From a checkpoint of a small transformer trained on Wikipedia.
Size: width 192, MLP 768 SwiGLU, 5.68M parameters.
Training: a variant of Adam for these matrices, 5413 steps.
Each number is 128 + 24 x the weight over its row's rms, rounded and kept within 0 to 255. Layers, rows and columns count from 0. Numbers have three digits each. The size before them is the row's rms in percent of the matrix's.

# layer 6 MLP up, 768x192, rms 0.0731, rows 447-540, columns 0-47
103:155135140144171132169101118121086114103104100110119134115120160124124070111143106135139131167117102158075145151127126125085122110140142175138146
101:127174149142129189123102107110128154165100092180144097106134143084065144178102126112100118142120119103143157089121146149100107134125133140117112
102:097135144102118152123110174134135114149122118089154160126117118158113117165104159155125101128133116134120103105114096113114128157156098117130093
101:140086141076100170098135122154155117138086159077135157116166166124162110110161131123102090118150165159163146161140121131116117133119140128109136
102:089119074092153101131207107138127094164116125135124140117090079141109146115143122124137098104143123108140155178133119128140136095151126136097143
094:082136109096087160128133125159120088154119134122135148134129127102105144164095148131155140152111160100126129138164124158134131138114129078096123
099:116117142131101136127169184136148113105155093150157124185143125177149177096171151173117101150105137110115112165116118117137134134129128123112156
098:139100121136134117153116076143106115095166104151129114116124142146146137140131151136154126123121133160115122120110152144141140098100135105108127
097:157161147119133092149108137111098174131135124147089114162109137151111131101125153146093125137109110141147146144104085047107167116128137143096115
103:136153055144183076178138126125089143122141149119145133103163165130109112109139098095139123160138081166113130133149131095107181130128158118171134
089:130111119134164102085126115073087139135137093192118160109098118118110138174150108119139112149150101138143096124114118160118151097134131149122107
094:131145113141113138136118094122099107084153145145103121122117140089114131127135161108151105090159106145085135107152099135159117170162108140119104
105:105117132138124092125075108124173111125156155160073106124182137151135143118152113124142150174129133135169127132154106124125125139179116144097098
100:114128135154161185138145091094127148126148159090122127125123102168151141153171104145142130087129084150114123105175144139114120108145127139083132
096:092117116134095066125120154136118180161103147129104143107143129125124100133147148080134088119119093129151126118087110081169120101157137107126120
100:139121110121158156081138115156117127143176124104136097082146178171116112111116093110138071116157126116089126142182146140152108122120128129160164
103:142127141096121106140060082104105151127117142132109107099125140131112134178077104075174095161048105136143144142114176120100168142094094141096149
098:149141135128128126137108123142113137162117111137067169142125111152110092115168146118145118113168139133096119136134111152154108117058093128136082
100:151133122092137156138125109088118151096130188175089054113163162161104140108111103129161137119134126161099111127138088143103132132143159103148141
102:166144105141165151118154141147145123126138137151166136113095166098104129142152112160158170145128161170129114133123163113099095086137165125141098
099:179128101117162084111092157152116102158112127105123169094171156091119125162128100081132157144134145146132090105107165131141134113144094100131195
099:135122128119140096093110109124173164128162129148139130146122132129166137138089143155142164121096103144103092119083106106130106106118154132122129
103:134154121154159118089147125159126163146097132142128099124146155155085167127089133166154119147158140162125105105098117142138073116166101104145134
096:139149126098089130141141102168109145168116125153109176141155135108112140109131117142135113100161105109145120114094101118176158154161126121115097
101:109082136128109114125158140127155141109124117136121138116135153089129157151137134124128083144150137118132119109147133124061148134169137092130129
106:111138128131095159113138139132162149099165188113155158147134079136171136115166119160148156133105133117127092124132174144143105128115095176115109
100:133168156119144124134137108061125087128119146088180112162140111145119129121172150121109099106131173122099116131159139134145166106114136129151135
096:117154085132124103101100140123124125108134159128107150135098135130118068072075122098119130171095127104148128155142118137100152112131152120168120
107:102183087124103134102128117115166105115127132104119139132089129146130159139127115113154105127160156129111111163115164155176152123120102142118118
099:110126114131148111179129108149100135112161140110152102142160136128140136123069102143136124104114110123141150114131177120124127150143128128131153
101:087129149180128147129107134128113113119131082106120122114136113133136135137166136107127103129106174113087120161114090126119122123124138183131105
096:122138110110151158172130133180155129179145129122131135100109155119133132163140183092090094088113107093129140166114126113149133114091113087144129
096:163116151132097079105102144135126110127135115084139067136109118114142139117128123125130105111120149164157132154128098145126087069107166156105137
098:149164134120058141144117128126119117127141151167163131140108102097152189121114147092117106143097159120173090118139163122114155170099141165119129
106:127113103116165125139090178120116132125102127083132146147150130132120146101112146076145116112131112099178127150154164144096160153130138119121110
101:134137093141139113093112130133116113130144139059090137133127136134096120116136123096116126151119134144153163111143134149142133105106171138132148
098:128107098120152062153127154102104102107095117129115099151159117134136118167110080148133124136172095137126096133123138114120087122070122152140136
105:138121166125101148098180117120129130127109143149083163135094159133111123123150162179159143122132124184090121090153146125095141127128154102117107
097:123178076126127120126155161094144175114097174093120121134133139138149154149147152127133095132179170106159153111161160140108114117164103155069132
105:100095167119151096092107134145101121112076172114136103153112122088163124122116121130168115130142157172124168136143096107153119149120152125137100
099:169157116107131120151119095128154096162159180104123102103076132101120095079080118095129123150133142167112068135093150116168142119110124176135136
099:164158087106137120025144087107145121125144161130113109124138141120137110148110109111111109189146121125133111117152161112072148104159162108136148
103:116168103130157137102118127117151110162131131129119124142120113116134094154145115100132115137132110044135110128104145164101120095164129138109104
105:151170134144128129142144141106149129142070115160081166122102136104131119117082128128095113138163105130106140109149109099151102154100130130120165
100:097120108131101169106140151107077133145148123139107137145140119086107143167118129100130119143141123164123139143128133089135119169137127156112103
102:092134096138092098091161102139164099137171129089141154112087134124159126129139159084105152160130135146106130068158155134126136134191096115160109
091:160149098141093149093120149157131155094107137116118144137157137122145113201130148065085109151173133114106112122100127118147117111085117153139095
095:152148145136118166119117093096137102129153174160119114131156117124093124116132121136207121143168127121145094145119177147130117127115139129138117
099:173134118118128154112117150146156111136146112078158143089133181125131145119158128134127107093129150098120138141159128151129112148125148110143081
097:153128125131112129141127156132113135134145168144130122098144140141118127142090143100152120135131174134104096139108162130152119075164087069112160
102:078150179137149136146134121168163136131117136167117156148135153126135139113180124084145131135146116148115089149112104126118100119156129111130125
105:076137124077116127129090136149106116121158099109125123165129101120140106107126100108122136087097127126081143124116138135120118103126174186109128
105:081137124123169134115142111134107107108092112079133121165159122123144185174114154086104107135103152132163102103115182128120144169117106085142154
097:140178135144104183130148123148093157138089148103147108109158165137111153177147092110112117147127094104093118150141160085105174120146084107079101
098:119091116125179145122121107141143151128143106073116155073155149134162153128134153126129138089108133149152085086128112151125131077148133156107157
104:128167097115119112150101130092213123099139113110067117129108126127152129164135109121162174092157064155145063143131111119113134129157127112115158
094:150153104137163121145115145115103131085104133080100127102125104113140149158096104084105120111079096134124128080111145116137131125105080140132142
105:146088134113128117134157145134125096120137148100078095111094117154170097112162199141149134138172100111153074143145119121103138126104155119137108
099:161128140126118129112131124100166111152152142136143101093144089184103157180123138115080120114128104126142098144157136124172109133130157129147148
097:130129106169101113107111106132115168140137114129131118116098116146118142156152144120120131143185173118155156110100111151096129108129124102130084
116:126163114152059123133138138167116143171131139170142122136153121143107111157118092104160178152083131160096107141143130124102105160136154131119123
104:101115164101150090179150106114094129103125150117151125148165132115128136065120081117158168146158104148164153133171130170084126158123128128119126
100:113094141164109086113123159150149157126164130160127093160138122128137144159121165101155121118097147124124144112100106110145139130157132144134139
101:103116150075143152143104052099113146134152146166082142103131104097144102101107096102168107125150094160118103130137146127146149166160119124114102
096:125147112175117135126131175141131167131158147141099150098167147170144130139113107131133125140121106097166148116114140123125141119136111081134054
103:132118151094148133130113088134148140145111140147126144115095100104119164125141082130171140100159108125135101123100146154140099125123095140126154
105:139112116165157102107145126097128132118097153128137147166135145177131116155131117164115133138120103154141149134166123173117141102119083171130105
097:092115166159116090132123135135129159135156099122170144133124141153090103091123152154098148149164132098142153127090107160163138159088152139140129
100:161154122124177116121120136108083144148105130141082124090122163154120147110148151120116134124125155122133093128097163113154111105142111140156132
109:108109130138123119128164125139119114101197155117109115130161125092129133128131123172139140136130155082131076142139144175137098153099123124158112
097:106133128130144106117148131127146132188102114135118204106124163109136161151084167124131126142123127152139148129119153147173121127151104122112108
101:138091150128165105132087121104087128103104107132135147137110099151126105155133141156135111147114112141115148107107099119105159113130121117113184
096:084105165116145161137062086131147109122121134096130138145101121130141133150118146136146141117131130075157140119162131126134074143154147110132142
095:100133153090081136106105145104161145110144127144170082120105159113121099093129135106134151123180115154147128082131130122108114157129145120124128
096:142064170140177125174107140133155125140134137151118145150168150149108124070145109111162132152132124119123097149090126129132104120127156140113121
102:119145135087131130136138124116121111098114163130154125146141118146123138139110099134108096165056067105095125150145136131053107172184158133124063
100:100112139108124122121119147112124153112129119140118154146093087144107195105161124138132127106093121132141152148160142138136140105124131128141095
104:147168113127142088135124126104142149122140125129133157092133154116172133123106168144142116075160124117145118120135121137127131135132123118097168
098:138121138145131133172129102129119116139139138126111119099118116172183116095124134116144157101111115119140103151125095128141154128143098144145152
101:127155148157152164128124185182120136106119098147137120171133118111125127111149091159104098149116121118171193144087170115145150119132140149129166
103:139116126155132155107072137173145130181103139131114119122097151155141137106141137171111110118182131131142102156129129137159175141122167091136160
095:107120117096135138130140180149121141082097154119145103147140104179125136144101140099136119141125132196147127150107130168142141142147149140083115
104:112147146108104105090121166105128137163069168157122100140100146136143090117152104140160110162128115127113106113119122126149103155144140104141123
103:139130127136077093165118095133128103147179118149133109092120135135125128166120126094112172138108121122096126149157143116126166135138107124115109
098:173133135095120146097096105146119128187130144113152119120156098125112141131138135096135117099082131133134159175114113137117105116140132125109107
100:112136134149142142127126110149123143113166160110139125107122147135120130089118106192147172108123169093152151159178156103118127115122125134121117
100:156087148145190149164155140138154174108127105147109105115134104107124147115117149127128131159136146119096112135128117117127097120116150172122153
091:144144145117151129127129130135131098135111143108160126109143125208116116177179146111135124144118081101151081125141133125189165138132145093153129
102:156088190125090125101150156120114117139135128128098130134101119125152115116116146150117128149132089174132107172099117147115161097143130150154148
101:106140175136138128125124086127160118101172132153087115136114081119099131107161112159125114120116124108177115101136116135108141085100104151134122
099:071143146154159088121151098076103142103162138132138121102109114108150130106124080188139142121091110127133115129139149101093141089134111140161136
096:118113152115146131141118151145119104137135154100142126113128142125114103092131130157119126129119167151126129147170126135115144170105139122133160
094:140146140133129076090159143103114157097130104131150093146131120160099115158097151143140139126122114094141130175136135102154112105120145164108200
097:157144135171170155126130117148134139170154130137113120079171122144153121150129114126126112174100150193109103150102129079118130127168121129133145
# layer 6 MLP down (transposed), 768x192, rms 0.0689, rows 447-540, columns 0-47
107:113120157147124139128143134143123127123143119112141083143127161156166107137134135124165152117125146138128126098140111096155100124178081156131141
097:157133075151116139117061118168129086134106126073106133101168166105137145162133108136141144124118116157126085085134146126102126106100133122105109
102:111113108118107141137131134095161157114118143091164144180178127137138155183112139093131128113137126075150132147133141138134150143110123086077139
090:158155156134169121138139163163121145134124137150142072117110094138104136139142093141158170146090138078095087128107155108094120146148055111128166
098:128119145193164101119138133161114142123144121145135172142152077102120158123140149079154128120137105087139127160105123106140133120141110177110118
096:088106124112126113117128131119110154162110100141124126084148165130132152101140143103116120121099158162148156096146127162136132110133131115099118
091:091117144130127141127130114104105142101133142158156103101142162138075124144092141147101134107121153135118113148101097122161113125105145122124116
097:122114149189125112161088096078135153088129090142146141117078122154147097160115168100147124138177111084131158165149150145153132068144149138111080
101:136096117190159155127161124097137167082120089105081144120116081149153116102098113108121152134129107093110140133153143106143138130096108159149133
102:126141129134116134100136121113115070102125117137145120111159118175165124112120111173131114139110134078136131108106113132097100130129137127171079
090:154144108128103093109102105091090133110095100122115113118111150118135140135142137177137103160116130131110121090130130115129159116169091114127147
099:128117163165114172131169127125153121095094143139126164166090133155176138114116122139111137170165113131125163139157081119129132113139114116190144
100:087144105141189064156115135137153072110134160093113125129129117115094169184127145139175134106121124164127123135155118153131137128141141146093118
098:132143106133087091119120134163158120108106152167185132139136132142145133138138138080156144104130129099152147099123133120152153118155153133125128
094:106124139149106146156122148121136126110169120152125143082114121098122095118142130093148093147157155113100109146161146134125138100122129175142128
099:161088146101144122125152121104131163154179139130136153120131107114129115145134154110117129170108123176120107086117093087147088152111114134111101
103:124123150164131136175100139111149107156120138148108074103170146149142183137120085115166113123106164102140149145132116149099111129091126178102157
099:106141111111149127081109088135122052139114132114178146145127119073146138103118160128142139135138164121100190104142092150109160166198157147144136
101:137113154122154159100125128120147151159112048142101142138104158135116130163150167139102136135137161130123167109118121172173145106125136131112115
096:113140089119171123135147107130136114128107143154140141137153087108150129123146106148118135089100122119124115150151115128120152147110141117107147
101:140097123143142117106108140064117133133090136112134080103149103112118159130139122084159155144121132103095135099132142177120132090140098142132157
105:115103084078094154135165106142166158145126123108150101118134097129121124089122135128135160156137157088143087135114136138127135094138132160119136
102:146153132143136140107146113110118153152148169109125107129148142105144173088129150105128140098140110203151129094171158136123102158097116167087149
101:120094184184140116108155160178123099138124171127147148127103127135156110116149142123104113144091113176144096146159117144106153139126166120124072
104:107107064139131115157112095140146180145101136145145130133133129136113126141124152112092125126156176135128086132103121133135119086142120124134162
099:133110120127111127174102150087081130143138090117121122147159135147134132110149133148137086116121121109149148135105142150124147127094087126162113
095:118108125100122112153083111150099122115105156078135158116130147113112115107163142144110156096135127114148162091143103119126142124107156143147129
096:120140098135119106127137126129140090144144125168128135131150120131082113170123156127121128131124122142160109151144102125128109160139097116160152
101:161077131108103118137118110154168142108088093128127121175102135135130103151097129120154134132169130107141122116092122128134138087151110144111098
096:074128103115107111153142124141110123125089128110142105127124150129111101126096113151128132093133078147134128097149187143085095136177118104093116
093:095128110138140093087127139149096123179138108116111145126163126110115152107123145106111148157078114148102178156168103134129139141135132129144142
092:148157146137117134137134118159130125160123133110155116082110101120170150127129119106135127142136199101200149095123119130172157123117142158134114
099:090125126098103152122118119122121197130161088133114120103175136144155116088147102089058122119116117135166151109148133114145128132176144121096129
094:123138093150132101145143110141134159131125097113112138150108106107098104110129132106120122121186100165135130120113115118146118115142141156117134
099:124140152128146088116155097114137136143136139136138161101167125135132113110112140163147134112172154088134137087117145120136158108129093091171118
106:079159177145161161122128102112118104121096114118130142117173120117126192147120092117132133096118118113153173120130150168147148106126139176155117
099:148129160079100181100128175070096149104136129142108121137058116117101102121130194148104151158121107131135131101131195078150129111145114131136147
105:142118139116131157166132117110084139160109118138163153117100165139113112093131095115131143103136174098144153106143139140101164064141152099176173
099:115138127138106160138099149093148104193087115171145160134136101152124099107136094122130164135139102088138135146168129083108144060115188129140133
105:152118140132127082129118110111110095126110128154108133162123166116090177135138130113112151120143126145142134130087116169112109130149105125157120
101:126118102133139150122116103137163124143091177150173169193122092135163088122151100092184163140166182119095104132097169132102099150143167150089135
102:090136112164105112163123112148096149088162092110107115119165112126122131156155129092144140090111126080169075118123116123158163140111153125091137
104:156147143100126133094177143142143089157144147138093141119076144105124102128101130111110150123094126187125120121123157116117156150093171121114175
095:116103155114160108139141133090124113155141153137162083164122159176094116131158151144081094128134154103128126151151157136114109132106136139157124
103:133128126151124157112146098140101129119111105150088124069150105134083088134112096127145134104117119103162109109128147086144143132113083156102106
102:191126142141148130120129092117150166116103132084141162119152148125110150128148153148173153116089130123112127138154084127131100114132087096138103
091:123110146146160104157114131100128113110110120138150148130182118130131100107163121170130142165071208174122147124089109107122158112120169083146130
096:138122115069106158126131133142132117133111142096144101097128126119166162099142149152128109105100120152131164110107101136136082150121112140137108
101:147107120142139142078142125105105100152143076110147096124139093122142094093131153147090172135144138118097112164125123119147136106134122117145114
099:100106110154107104121075098194136086092129113140125138164176163100159094164140100127145169116118158137103065103106154126149103135116120137140150
099:128143110127123107116104128095142149128122082105130164162132179095105181156125128139118104140116122132135141128150126098167124116111129127121127
100:154179119136135146123152110123151127100147165174180177093112083137093106127145142122153092127136150113089132134116131140144127133098147152118121
105:122128119202140138134101141127109103116109126141169140130137142119097129142107132127068140134143139119125103103095164136121126111122131118163151
097:094082111127135121146121188125131169100161140134111118161144117139144140118078106169132158141131148133105120114166142113104155164108150143139117
100:153111112148109168130150161136140156105101127108124091142119116163126123159112130149105126086086127119127128145115106133188151095124127121138141
103:101176152169161143141124162095127113143109150147170136130128126089158109144159139133196127127172123081148128124099127111102138159168112122056175
095:122158119142110163134158103085159132159127132104143087137129142164111116121161089144130126142113135099141162123128142134147124149156135106140140
103:104123118147112090100074131141127101109096164114107148117147141151118105135109113151173160113152146167126137148093153152105116147104125098097159
099:125128093137087131153150129139137121142129114128083085138116152139121138149102136155164120133115145135114138134129162137133103139132143102124111
099:123136148108118186123144124157122130111132092126128132108158166161123144115148109090109179179153139115087145123131121126134113102156143129166108
091:134118139121120120144138138134127144149136187108141115108142118128142109123092102147157139124085127161129075123115127111103132107104187161119128
103:115146153118119142156111119130126123151089102157124139158094144174076118143089086108110132153123131139145097095147115136128137088164149106155138
100:099147120130136118159100199090125124113124150144126121126130138161183138112119148129143114134135150139098153116118136132105114130126146102123126
101:170128123138143136154188123153127084127131143146079135138137138101114143151091115148117113100133100135135101108166120112136103105138109137144124
103:149137177127114118135124150155105151119139115171149098134150118150121127157100131157148133124145129116118160109125144115139112095114105156088116
100:133154112089109166131120112150126148113156151083128085122102156111116120144123167123119096115138113145126117122138125144157115149138135099104152
102:144139131186184138109131125150126126113117148149110107120141093160117118169156133125151116097122143138172119145100140176108123096082097126143137
099:170137186095140149114118141142145126161111099105126096135152142124121093113106132143123157076121092159096111148168120124107121144122172159127067
102:087119139130114175132139140082155102131176149188091135104105151113140115124131141145135142118149126123117133095174163208112166140157126095076134
109:131145136126153103121146115147153105087123113093117097125125087100119154121108127123145157169107130120141086195126130091125085159117150129125099
101:137112159117155120142104121108079137109118095110111124137117114109150126099135088187149150114140109092118138103104107111108126167126140113107144
100:108167107115116156130156144112120119137119103143124146098104135110121130123134138048128114131137167148122142140106184167149125120112130124117156
097:169099125125075139167111119145161108125101133148107154138137113122093139121158119133154142139108097148143130110105121116098125150110107145172092
098:146134114150148157163147143115135143138136120123105136182141143147119139137144136125117103135114147131087164162146116117169121109104100097091153
089:105131110105115115095162104140122136137083112079115151150117095133131115133140132120100138153099147122127134098168127107146122120114101154135069
100:099104130133115152127104138141099154116105129130140129132188116130100176143130121123110097172088134127120093136122121121082127117157141134129103
102:153167120136118062144151090126160160163127131142121094138145089158161158135142142141147151103105130121151122110053110115177135172136115115122130
107:129139119147146120142150128113121109154107209144154125129121134101164134179110134132171148111144123087160110106133126148116160143120112124106117
099:101128098091130180127133161158114113151107122188115127172090155134141113067119107094161140145128110152104122120140125096135132095151160158182144
103:118120128105155123112134165154097136137119146170130116098111136127123117097148171148135147104111151126130115097144122106139129133140140098110144
099:104111165137127186166151130143160136143118170119173098118144127135101103108166101121133146135133115137114195133114116144119139129155117145185133
094:143163115133117130134113140088106122079090173099131093116103117117081146130122168135156113130141152184131148156118094093132139107155097160110104
101:121113158156138153163076138079118150127121109153153111133163158115110110096160132145156155157107168136117117135147097157144151130130081106127137
104:156121107094068141131141135139136106145113076139134157115107115121114140152146150122108169113123122141149161127107145141111127170103146124111120
100:121125163114085126127187150113129090131158105126141115089125128113090094155141159117142106138159126080111149141128148132143117161152126133120106
100:098117120121109155152122105141133139120134172172115132172108108128124120117118078173126135127118100171107078125135151107113148165153134087126124
105:159112124161129161115093153151113122106124113104115167137179093179152146111105124111155101130153167096114085127095104117171150127127120150139107
095:133131088145158140147143107139107146154149139114094162140172115105147113114131118125140107126143102109160104158108168088163167132133134109115110
103:165105118123140096114120119168153152100154078088161136127145095070117071150116120118104143122145122093096142144111126101149112131123122175128156
100:157123111161112163150133100141143103135152119202098152160134131143118146113100113107150122174130102145096120139121117172115124116176135129139124
095:112138129122131151145115144093119122123140147107156122109121126099116177120158147104144089094117141120153133116169169099114097150097133120070116
092:103147158171147127155128144156107123112144114139123116166126109147153143129116085087117127146127111107171117125055097139117122170102146143128135
098:157148161130090118146111103157139094151112152150120101124158172111124133115129108171122134146127124126103097144126126142132115123155137154193135
096:140165110163113140105133121131102099124114159129133163114122141139148124146159137131129138091121126142130125168156170091102125143155172151126153
# layer 6 MLP gate, 768x192, rms 0.0758, rows 448-541, columns 0-47
098:092133145100104151149114099111174165171114152184081122101138168092124151138148131119104096110156108112130144109163109130146087112167106144109087
096:147146130128132169139090138113120132126145138084129159129134147145130142103124176121091137107102167091137121098102134091134117131123076118151077
104:126140107157178108192129124159146135141155102138119163138138109127111160150105125095137119107098139114111116144152165138143117121131107172145127
109:149160164167115131113109153181128128139151144138165162117130126097074125131099145116121150149128138157118121119161126150102145088117132090157117
102:128121086109124138154139109091108103139140172142107176113140132145107095136137093152153123140111142114146115141117172145129162102121116093153143
099:129118112170162092146113096174123126176160125101094168136112153124198113106111164128170130116131160113117168139141119107108108194153080131146137
095:116122153128102125143096122145132138092140156140175166118175112124142130148129160128100134111140162101118134141150110076131164135139108148162140
102:108179102164103165128139135104155158137119123107062146150099156132144085088107086138118120080102191094132147146159116144145136139131125131148114
103:124104103097147119107136115128122104132088163104138137160112133137169145112143136124109095117121172080158161086105131140119123108134113148142097
093:129115143164125144176115142120133098122124192082142103134149133113112131101156101133118146066114124104116112149144126117158099134120142143127109
097:114103080073139135146183142130163074115166132164145110139114131130126131085141123096105151132119145121134186174130134120093117136093096130144130
101:101158126153118090104131159145094127173136096179132179127141098150117160169143150159122110129117113138192102102110110122122131135152115095156148
097:101121099136113151166105092125149126135122102147105135086116117082105107135112151154150134127108161135083161120096118115170077115133119122179103
095:141174157108123128144182148157163108133107128128138100128134144122105156148079123111095111100137132125141109153128116147133086138084146102155110
102:135121091084132164132117104118162105125126138119118157160086108122137108147087159139095166139137131124146113120152159111115145123121114135127152
103:081112112169120109132101150124114110121160133121126110138154125121103167165127136128172099145117145132126102135092154134153157091115128126144155
100:140156125122120145089133116109085103158081168133132114120151151074107107194130112154117134159110139127111125149126151121127136154134162123119136
102:118113176111089130136102146103123101115153144128129106147134120086088118153123131098141102174135142097161168126149139103144152169131106167143104
104:139142132141117156113194138108140103128128165104138171151140159118125089166113163146132108082109126139126121136109079104128115105174152154172090
102:106099136150134115188168124131099142104132185133115116123143151066125126143115136142158113101166107129140135165102123108152157147132121109144115
104:134146144128137101070132127065162139158171141126127123143092133157155120125104127141156112128142135098108155133110090133094146127112090070163116
097:160180121129171145138120105093138150104160125111118119108136090109130140140192102201135160125124145111132104138158183130139134156102129158164116
095:119148159127128101155116120112147130107168166107085095073129109161138171125130128116077133122155088145084107099136176099125129104171135168083106
109:176152135114146139176105140139075106124151155117127156111126144145121159139125137152112101116120160136114079135151160131137082114119110144173155
100:165142102114180148099094128093122154145136163144110165121156188124119137159126149122120104141116111132082159144133170122127142129124127088111149
098:102138131160171102120097130173127100130100100154099168091166119129109155108119102106071165128170097115104137114079139108122141140158122146135133
101:144089115136085103140084129111101095133139081135103148139142115115128136186141161169120106122133089133138076095095130135167129166132102108120122
104:126104125157126177103150139163145165120122125171171155154152154109149136165136134116102138144133130100095133160140118111118119090141167114126141
105:120153124157154073162138101116126128104152157143101082112174150151177119167143098163129155092158086103126120150132133085100143149114149086159145
103:141139145102146090121101145129139134109159167140106124182108129127139165148090107165115126101160083141128097116122126123158125054114112079119162
095:148164108146135113117145151091112094122149139121104102114151151137173131072123126143114164131158146149133143084119101121156116195147108117145131
098:143125135134112163155057116121119108131161122135176136159097096129112162137105149159161171115148137141121115110120141128117127104132104114163125
104:150184075154085120124122099146124100088129177153139138138128103067131167122116120108106082107089173114129131109128137082140178144128112100106092
096:127135133165149107086117109148102127165155170128114156139108122108147163139110147157101135151116142143132136106087127094148109128156111135165109
108:154167123150140105156137118135130165109107129174146148138122157102114146158122162099151116113172118126143140152129128101138149120137079158121115
098:160123124121127093117116169153132110148108153139114154163144098118194114138151095143103127163157156126129096172131135061137118121083143110141147
098:122139146120158112135160158087147133138139135147159120159145141135095139121124132100114158183112123092109138115139099115129149124145145139140121
096:086132121131154071126114165122147116121152143093125165144158141121152080115093091115115110179111144101142157121122092164144094138131105102122119
101:142155111121145124138096140129101141152147120133091111130101152131128130103109176088152172124131075128094091120127146078117114140124134121129131
101:127204150144118127130131128147129099110135134131111125168115164144084133157103134110153101147123102135145087106171119085148120149147098119127155
103:172149080148126117096150149151079140140131150083110131165142161113152087109146122085131144123134111142107138110159141154150065113188130122133094
103:083129100116152136152093122157146133174131137165137154174149152106138117123130102152095134118139148126114180131094149074146173086148100135114126
103:138158160150154121133118138149153129105139104130106141100138137107114139107094134113104146131150142120170130087142075100157144170089096134149113
097:106125123153112092155069103161131159148132110121135149155160119144116144130154141124131140146155164133101149130113131082157103136123127125135120
100:181134099131153129097087132127102103098147082096094162086159143122180144137134115137118106085140112161094097133128126120148139117146129141130141
095:098143137131114134090091128131151132171117122145125125152098144110122113117126126118113171145140106109081133134114113144103122104153122140135112
097:158125122112117080106165089106127135129118104119081165120174109127092088144142149095111159156137063102150120174126158123129134110165166186129146
098:150137144149132193134140106170142110137168105116128149121154101155102093105118134094106111129105117152116155121106171147111131104075109108159121
101:141158117142131122133117076143146107119116138134144117151141135099152096131151117133126162127160114138119127124121114121153085116143147126140172
102:152183116123156116158114101123136098162146128125119135091152146144122145143118153130076138115108172110132179133170126129136113136133190161125115
097:149168151096171128113154164165151120117099131130125161156164151134187110104141101125108138133096146130107141140094083109098128136164129093130152
099:163167132127135131128132143099138146108143146142112149130150157150124111132133107149189098130145154152148128134128157077128128080124094130144115
096:104162118143104127137130101127150152119159136119107134102121191105161177072139147115101139170131107100104133149130167112117166120128107116140121
098:132128126109137134124113140149146129146121172121125127145130102129113114151105105143114144146158163162139139124149142138139134133140124083130127
100:161165160112156150086115155135139103104128105083135113141117124127079133106120109178117136120150142127111143166133116160111093099140150122141162
101:131160119100119136163139138139131104105152120129149158189118128095098141161109128114150091166152163132084080113129130141131072150146146134149136
104:099163133174163092118129143104181130108105113119141145129122106089105174127120153131091153167122118090133143133114140116138153109108107097154111
098:126170125105133171089140138094149131144105156085092154162078135139111092110138146119099096087151155114164137133114127130124108112159104135101185
098:131172103150152114085121116161149146146135112126122124104156133149125092089140114118141140139153095154105089100087114162140101141185126128152159
106:122125135127117136117132121115153161071115142165100086123117131137159124132183113143086116123150107135094154121097092073097161131169133100145135
100:123123136150169095042102113100121151106129133115120137159182147113154128097150139152127109178149145109129139141099135108095107101114134138138136
097:118169151133123111134135137077139177152127107115115114119187149140158133098133104117156120113108117099139095157108135099151107132149098148147124
099:102123169129139108083116120139130136138109125101129156135137135159094151120115138162119151120120160120141098119158178130139069137108153074138168
095:134173128114095131130097121139091133167116152132144143120174101163146127132141116139143125110145152108133119120119113136137091139118062098143141
101:112139126104106068096108116107133130159097116144116149139125105143089131119152093134133182094125109106098120162119119132162139067139131139180126
106:160166108109148103088078097102085127107162137140127144121111145118191120131099136117202146122170162121123198143130095121153141114106110103147121
097:134144154105124096107161105174119129167188144080100153184131125095098122122128147113119117144161122148116162140095098103107076120129159128135164
101:160140147158139159108103165177124115168135124169096097148115134096144111107144143163125145115127139131109140165130149131122130106159134079166076
103:101145089126095115110131126090106084119138169142138152167159085109121165117162116151148142178135122093123114175101098072119144168191127095151121
098:122104114116122177126133183096128169123132130154145112154106174118159129170159135148142171193143138158134155110142116119110129130213127146100135
101:139139067132113083128072134095128108091129133141107102154122145114151105114132145174127138148103152142111130143139112043089105109124136134123122
098:133154093127165126084131143100158136134115150176130128144138151114128124130083120144115158146084131150127137123075126104140139117098116147127162
100:128131151112091116141127078078108127118136140115146141132170089101107134121141125154101159140125129106114124139118192138104160132129108149119115
092:139098134139132138136118129151153060120122119164122147093142124132111092117134116107141164138147138090149120130137146145093127108112120133155144
095:127139124113188138139102125092117126109139137117131137126135168106195138127127142181118124148147097091163099149126148108119172115092138114175085
106:125107126134159111127110134137140121104123132118151114114148192073117128147110087122123097112126119095101148137128157079114104119134102106129069
106:167126117142120132100168104165129155108124134157116117135141169128113152124143122086136150136144102122121120134095121119154127133111096129157130
099:109128168157117136127121113134172121127186149105141141133113149093105145093106140080135134129167144130105155109138082081106186131157113149146089
101:141117112159113090183106078112111087132140118126086086137142130125124119103149136156182119133143121098098056121124131125132132165114131150130098
098:127121073145173137107096122120109099168099097142122138115128137147143123149077149149145182132144139117095134159133156121123153162151162104126125
093:170106152184154097137098115136095131129159115124114147143142155123137120113121091150123155113118084121111121149120136111075103108116118131152097
096:133178126151091104147122136113099139116143144087148123148102110107125130128127183122129131106098143104165126200144113107158122099120102108098109
102:166161091119203121115123139143154090119132122137157132110137144120144110110095117103121124128137158147133108159120121147115130089124118113150128
099:125139136126174148122140105153132101164120135115105104126145106108127115138114126108120145176136167112143163149112133114140143113161122113144111
098:132184095129128179174154125127135148175152113162120168106130104114097126094101137146141100098106130146122129143109140123070139158153121156170119
104:176125146145122123133149134119160140093142180109096123100134123130139126097157201131144100124147121142138056124147088074116112131129129121119124
094:118127138129150139115087121123131069108134113119105146162140119114099083083088103184099120085114088125111121122130156118098130167140143126156075
105:112153164189116091120108142143144107140136132149153147143127144116138131139110159123110111135128158111129092111113114124159114148136130107162101
099:137173105171117158124135143126152127141160131163136148148140160136074146102140115085139104195139144113078129150132145102117117128141116156135161
098:107117167134163142153104115116102106114173119156137107099125138129101148131126162150154135135120132144157149145179134140123125120084183121149132
094:151120100121096115139120162095129123099158140141096128121135140135154107160127128177158138146141168118102162114120131110163139135150128105169067
099:095126131153071184150119150108086125108127116094174134106103100120145124176143134095147094146147133125132122146100124147152183115170116154121117
102:097158120096153108089188123097145148109165133111151168117120133152125120098114159127157116101120123097102146143165142134112101136134134105149145
103:129147111164153140142149137127141113107112153138120144127127114070156154133170163118120155148141144104127103131127117123115148120149083120133124